Part of a small language model's weights.
Size: 13 layers, width 192, MLP 448 SwiGLU, vocabulary 1024.
Architecture: no biases in attention or MLP, untied embeddings, normalized queries and keys.
Training: a variant of Muon for these matrices, 302M tokens, 9208 steps.
Each number is 128 + 24 x the weight over its row's rms, rounded and kept within 0 to 255. Layers, rows and columns count from 0. Numbers have three digits each. The size before them is the row's rms in percent of the matrix's.

# layer 7 attention query, 192x192, rms 0.154, rows 28-31,59-63,91-95, columns 64-127
146:121080063094128160121167138126121141095115081125084112133140158144131148144108095127125128154132149123123130140174130148106126113113127148112166131099090174142106171109166108190137155144130125
103:157099127081116139084097182126127149172123129142159114146105097072123170136150123126109106123131134119086101156104109143162128126136127111121124103160093115150126125142142102120105134139101179
111:148051143127106137157108151167120145143151137145123141158110189162136108146148130149112128155136173144128143100146157106109103107136140145086131171133081148095123118119143105157135165082138112
102:087131088127120161099108118131080112075122151109132102131126112091157143097152089102125128124098133178123097114141152114114115113182135086127130163141105150106131119125115114104157092166117094
110:130109122113118119102139175120118124132142113141116165127119142111145142110110115096123133128176128102101135146096095091147152110144123141128149134138121140109145109118133121126075123109129111
125:137085094107101118129136174136136121068139089125162098124130108105125156112149070139138114125142186130159126099132128137125125132146159148124122113160148117141136109122126149114147149117134113
094:151096138145110117186146159144124130053145155145103132112157149134102147113125116155151108133162130163114111105091156141089141132102120109112164117098141148143164128133155084086129097124127140
105:109099135132077131113119163170138106141151115166130139162111163124124109122114099138137143112104131134171147106126089134154132101115084121184105123110116159118143130153108110085144121108120112
092:175111140136112100111107091123188107155156120107136127120158100114137139102126173118132137082120184094147114140096138134152142116132135125134093164120103168134088128142122157126160081103097084
094:076097147149119122136124133130141181111084130140126111134109133127155119104138144129095179147104185117104102130108113152128144149146092164127143099152178075118136140138141133138132146139059101
111:114101121143116122111138163111098119124138100147138146139105168105124132149094121110141161155133140127151136104109126137127121113152168130104140127161137122123113098089152157136177138132123088
098:112150155135098133110104112128150128128099068153098089127107135130121093110117098139149171089098140131157130182125149147129139125118116102142150136125139093128143119140100116140155144121116121
112:099106141071111161119133109144110126158111153151129158104138115148130142151116108106166140133121188077140113114147150145115144122145116172077178126147167139164098170157159137150126169136140119
099:125132133100155080148163148149137069126108090114135169086166118103096141138123144115110115158131081181111109122146109102122118173130113099133103145136101122124127099141107121103099096191115155
# layer 7 attention key, 64x192, rms 0.145, rows 27-31, columns 64-127
084:120105131152156150143142113145126124094146144124149140145144153137133105081138154153137126147179134144098178168106134126125154116104138111174182166147118138114103117116105106150115169130118156
074:109152135116136112119119143121129152136128135110095149116124188154089160140095116126102122084091180099133089101111128143107129117154140161105120113122144081120143125143131162130136132123110146
081:136120115120089115113111175113108135130111160127122153140142072128096108157123080136143139128185153089106092130122161149118136146097151099134141143123141146136141093124133093155159151142154112
087:175117111149134103101139160109174104094113129145110104118164126130126145147145095114148156122075084124137141138137140124164125131193143163151123141138160131110094161093094100136123144147180141
086:137086068116108133135154110112150126136109100162144142133155108158115145096111143141121099162114137089130133112105131100137184094119147120128137138125113126088150144135123122116135125144203065
# layer 7 attention value, 64x192, rms 0.152, rows 0-20, columns 64-127
102:128148156127134135152183131126107099146125150120160114126139144117140142098131091142142107116117140136132128064045156083164177135117108118128103110145135157126136134147130124125128151110149095
095:147156136144087108153077154123115164092168100133125164136129136140076104142090112095139134102116154136134131124122173143116170111137116116149092167152137112118090129098119116140150133138126114
092:121155126119139114120086123126120132187125114117114099135074147101117153085109152131107139112104155180132108127132142109090152200149139158111154119170152119124138154128085129129135125087147126
095:114126163130127138155120115159180127151139114110149126136117121099135113147115129132152140115155093122191136120184154103156137088141079144163144116111101118140095126134096136177123065142158132
106:152095157147131155118138156166103136112183145114135117087102125128122120130136110176166155120150193149107090146113123149140109115127117146113164129172134133125124108139127146100117126156122113
100:105119144139097133118163112136168133147142144119088130129115102159176115091110165111142100141065137148131107136181133134141143152160145133115125129152148158127131113118132146149182119159113116
085:132121116161125099111123096132108152114114118084155108151138138081107118134109142142095138093093115152092130121090138120136184136141155127152128072137127139107120135145113156102103090155194129
099:133139138077120129128141113112109124136145141156135129138136161143159144163146092130122138131145156124080129138130140096147140107118121083097131105086138112111091124123119119141168127133105128
101:129143171145118059148143113154140110125111113173089114162122129152090151136144082151088125128163183105110123146121110110122123101117146114154137104106151125134095113167081107153140145129169120
104:114088152088089138107123145141115143111149161179134150143115139109153093136127110125136129146150112125075137130114195132114115121126108114098169112173147120112138128103111107116117128117157100
096:141125144129143103117144130126111128109152123124116135154117099144133113145142129121150172095128075151088126151119123097154190121151121135139110142106123164121159124153140063118159133129161149
094:167113152145121145105124099155133112150137117131158128133110143167146095091174153111145068129120142142107145148104147073171137162169152142150115134119120130145124145104113106133105118148147112
099:109132132107119148150124115118097093116118175143085087116108155163083109170114135145099150069138163130164089124102122145091104154150166142151132140110128121147098097119132127136132107174125130
092:095159111127150125197112107170129160111134090118139122090123108175104141146081129150123112128095091133159118185129104154091159131118131126179110140171160110145142158123164137094120128148102134
098:135121099122105115135169129116137159156131112129147131118162108138125104150135096140170131121118153103131153137150127139164132115134147197138161117126129100096184112122130138150098075122125109
091:096115097130157155127134085147134089100161126097127118150155099131163127114142153115131124075078139099152131118131140116167137125137142126092126124129094090142143106126157133100083131099139104
104:133086108134122137130119149125107118114129103146121096129132103126129116115130117124162138126190104103104093129133117115141124166133102092107138125078149121124139154182118101119087115146149121
098:140145114136097164148133153122119122174103109129153141108115155113148147106135123136071122109131101143107136111136122124118101159102150106127130120132140105092112104098138098120121129094149138
090:145137137152130165104154139124128130142159110096116086157135132094095102119161149090148143124140149100101128123135149136205075128140167126149120121144088100123129099107143173146124148086076134
100:186130132152127125128104170121130151150144147161145162131127117143143130125139104159151130123140130138134114099104116118090127094145154097149149073122166128113124099089133102086056126134130115
096:084120169152076133087157144126106124102118109147141133144088065153124140126141141062137125128176125116147185141166146081142140130085111146114103123149165122096095151110142123100116162156115210
# layer 7 attention output (transposed), 192x192, rms 0.236, rows 0-19,32-51,64-83, columns 64-127
084:144136127164102132115135140112123139117108149126152145110151110137119202142117116113149128147169144125137172142115122118141146168158080166097107106162175159134112129095137112105136143139155133
089:120086128147153110139153098143145144124108155133088124090122103151128100117132111115084118131117188129135078080157171136127113131196124082126119108105118176131120161139117142126125090121131121
104:107127108104123105093132100198129161110134135137157106130119112097189115138123140145161088098118117126136102130128154109097164121153149115144107133118135162122120103123127107157134170111140152
087:092117131108128125083126138109131069132170102102107125171135138090141112118126124135106079119138090106117097146116154105170107097120107125154115147113150125114126162126149103147152096073110107
093:144164123155140146134147102146117176122095142088123115127158112183117085175155126098121148134108135102093083139094153133104157156140167156142127146107109125094155107114055164106123132133144103
089:114138085126141122154146170125120124134165132159113118127125132134166096127117144134178150069133124124099122139152139127124164122115128144088119130088108163096114187132171118123132133094114128
087:141109112129155122120153117120070098138103119166137114101117124145147133144134187107140092101069143100161120103082105117149120148099162116111128128087130087113110139120109104104147138180138111
095:132103112125126129136123102154126107182116136114120118131167150096152102103147129127134111126115107161141163197147130137116124076112130131118104157103110171114133143094136134136110143101119100
092:119154140128149124132120150136124140111099084147121149134171062139155160084130084106132113144124156118176138154107180144110120134136153139130139109124104110116127088127085151153161110122116141
088:138142091128148149109120132115145133102125158162121101147144103116067148068101130158111116166122111068137139127149098127137120123138146092123077157112137147115147082139148151145101113147150134
098:155136106102111139110133107113134171137138109120121157096133105130098135159186135107106147174115113126173128132095128128105088155124162132142152150101069124144107112111134134114099143168092154
081:126132145076153076089146152098136145131152122129123146132149098120136082148132128127137103136098130129110105142133126083151080081149139111130146119140124131139141097097187165103153159105141166
094:155116133162100111118094122138132123136151142157137113141122145183090163158176147094115110180142100082121136116116134127134123159121151124153136087148137086087134136119080170122083143090086081
095:157149153075127133131102134094128090113136121109153071105168151107110163136147137082124100131059103144162113139097150138177120124133143190155100141152149139103118129112144150114128136140120139
096:164147142132149096150131105140160113089085133147148103137130124157105117106130134104112158172103133145110105161117148084128086142154113131116154070143128149114161156114129190100150119101111126
095:106126105088147142114133128106107128132149175127134145113120163074174131147137145150145155131086120139158154153114139136129138124144125110121124132177114146144126119131174102063143114122105105
094:126082114129161159149170143114117119114078144144147096123141140146087108140129150152125110099096135172092129154114088160116087153105136128092138131095110094128125131134085120141126126163145108
098:115140178140116117123106108163154171182162135106136093126071142110107126150131157112143141123138092133126095150154115154128121157174135131083104175159165108151165128142103085140158085108131088
086:145115109100154143145164137131132154131141108110114133135130113132128118094126126155111154105139156139124182140163138122127124159106135150100145139117097134138181166117105105101099119075134093
087:164125150147150168143132133115162116130090117076119096126137160108126089132101148176175165132113145089144102107139164115129138142115096114117131105122089135148106188133153149199121142136113145
127:109142130121135167156131101128097125146130162127132129118137145137135148174157142115112138112123099132147135152102096121121115110072106127122125124127140092138067087145106117111140104141138114
128:160154113165108108146148120151131172131129147149110150146165088126110146139096135106119126049090120094143122132179187119112137142082130078113071114148138127117123092097160104086104142130099128
111:099114180136121119128114153109146120125183158127089132112113131084138158131158103101082115115159127154167100106111112138066137124111147129158147129137161114171100112125116138085138127123158105
122:155100104142126133134186138184123143160125110115163119131120128136122107136154167121104147145133148180118120104086149133143142116124143100095148113174162133162145123094102153080151141124143089
129:111157125115106150138134118130145089179157104107143157121160135168088146153115095111084166156148103137134102144132084112102118127112106132094121127149091145148145164155135155133183156103125177
119:135171122167121121150136077140136116121092131122101145134093175148126120117137136173115154156120146139087094148162119075119132160163153067125125159121102117129112125143156161077133140149079128
117:111113162163132140159096129132119119091142158125172078126170132127142150142121145126161145081149108132127117118146109106113152148124118158109085100157123084145119114142099119119102115147181130
118:119144112113141131164153117114128130154130145127119109172120169111136164131118100132192129134154157099126163176114181087110151122148145150130091117133107132125141122117099131158118141081095095
126:116113143116120127153213135107128149105105111118137130122133124115142114182141156131161149156135154097144132098134153131156134153130111115145100121140148125142116131136086159099095111094129074
129:154132107153127106105145080101166115116102144145139137140124156144156154172136115102120111131122141143138133155150135123108130101119138161091082150143140165155137140112170156115109166100172170
124:113113093141096103157155097128104100117123148127091124126145103142158104136138093165138109120111147128090132122152078139131162120149126143118143106159149122151117122106170121136169138157113147
109:112106103137118084122132113120129135160144131156104137174065122144122157121119122116130136094132125124148102127099102162078120131129176147142137148145102112152139160114133115107110134116112143
125:135157130111108129199133127142144173124107131153125122109109123142119116100129148138116097066077105125107099126157111129115127124147152093121163147097113174124133143111140140132110099161147122
119:114139138118163139168125089090129114146116174124071131117143149162072117124114148124114113101153097122132121116146175087120182134145109040142132099109085103116113137150114164128135110119143109
117:167087127126129141104140139145164097123161113108146118125101154153094107100137144103143157185213105117126126139162099152122166124157141102148153133107124139122117136105131131140106096147080074
111:138140166156109161120115123095115086136120095141167116140129121138120105107120136128145131109094107118142119144123111142093122170149115132168105175139131111100107112139119131145156112191163112
128:098141096112151145133161103125126137112098136117100144117125169121171129135098141124149139126127088148132172117115162121131112104143136126141127193150142100114177176085090148095097142115145144
118:092138139116115123118152153085123107093138164153117167114130089105150140170162107137136168117084157160098142100128081104127106182154162144126143109121138160110135118139137175084156145146137114
124:096141138167135105092140118106125137146143145127150097148136111140184156160115136099129102103146123161150138117123139187140103090143161067114152078142156143155077135169155085138118069155105123
126:114110138113155120129139101090089111164096116134073159104154079166112123106112141108120124130138163153104117110145105137122138132156155129162140140123147181107110142106133157050141145099074111
103:150097115063151091142101112112123096134113170157107143137116153111115118101094129156118122128088116138111136137112122102136118100113183149140152126073128167129134100139126133115098147110120179
097:128128073143145151168093111124098163118118094126180121120142133134110123126097137099148129143182116117083144114149158117140073108109145129121143135162163138167108129141108153101157110117139170
100:136112115138122147100163127108117127123121092147114118130095153118122084113121139160118149104106143136130119124140127100139089139098137127135081120126139108122114171133109150124162132106140112
108:116160160156128089103112142090157127101093105142124152093127115121137136096104111119141161153155102113165099134149117122148133092151100166121134118166089111099127149125126100162117076129110115
109:150098093112100131119098129137138133104132180103162093127110122164105138083091170158131127117161123139142090131137120148135139088112122118132149088095123127150106147114126139112093090102122126
104:184146121130126095083143130119179147121117127109133099124137090124125143137157126101146119138170132150121139108112099091125098111160122132163126163140129135176148082166163065123120113075136137
100:138178160110120163100151108117109160106125100119087143162107111102064096154121073123107128179116148143110113175130124159166132130166103106129154146119121160134146102112182140120155103126089130
109:103090130091123125090084132135172149136144120138157075075115143121136123171119150147121110131124123118142112094106132125155139171142143145093123129125115130098140178157143156168143105138119128
115:159114124132141120097131142147126135142145154101166108139114161155141093121128117159132126157082112117137117120135126114108124118106142114120116134170118153122113163126180131116141137158126107
101:084139140155127134109122109153117099142109090123116193098114139140159143137100118126134132118103112130079145168130136107125113130150151072130123122149145128116131152166161085149149115130121163
105:087146138150167133169132139092120151106108140149153091130093136138153159142120133170135156114184182130116119119130138141129113093130129130119140129111131170072161113141115126103110123095133116
116:117130150143111157159128147137142115102086151115148097135142138138144135177143146135149149075154106189071138147117062124146121151111126113120120128086170141120121122138120125141078100135103125
092:122160158129130121138142115113126153119110106114140131115107148139076107122117117155138121098131152097163140158164136121094097133088103095157134144106091137080130088115121111115171129072152133
101:139122103138128101119137123164101115093139073134146150148137126122142103130128118115131154117121107123109131144160134106087107133151098150109105159109147136102147123122122086136124128158100080
112:082121159158117185145099145123140158119129116086079186133140159153156119147117121137112124147162130126142139160122103155130129115134134115114157139128111133095147098165091134131162108134098169
106:150129161155072105139131130165139136131144137108126124109111109159106141121148087123148081154112148140128145136136125105116127120118133147154150076132150135128102170115159130157128112147146140
097:103121145124159146151108104147099127151161157118131087123125155171092164128153103099136145162187166158123110109158097140104165159138152121121162086176126130109107142138107132151137109122141181
101:136102075129105111090094129134147117127101153143176135093145124123103102117149074128177081109097117124161080122138125110110109154111144141158122140086134150097143142141139105124099119119144092
102:122141139123154118158096132118134137109125108144131066152143117124098088106130151178113096126148133147122130089135140058132135124099123157168122121098134110102146143129145156142171134121107115
108:104126085080109142138127078151110134127124129156152131108140115143107183145119088136096076186136158111109156136133123168106080152131124120121087128194126158159099090114120131143146095130113112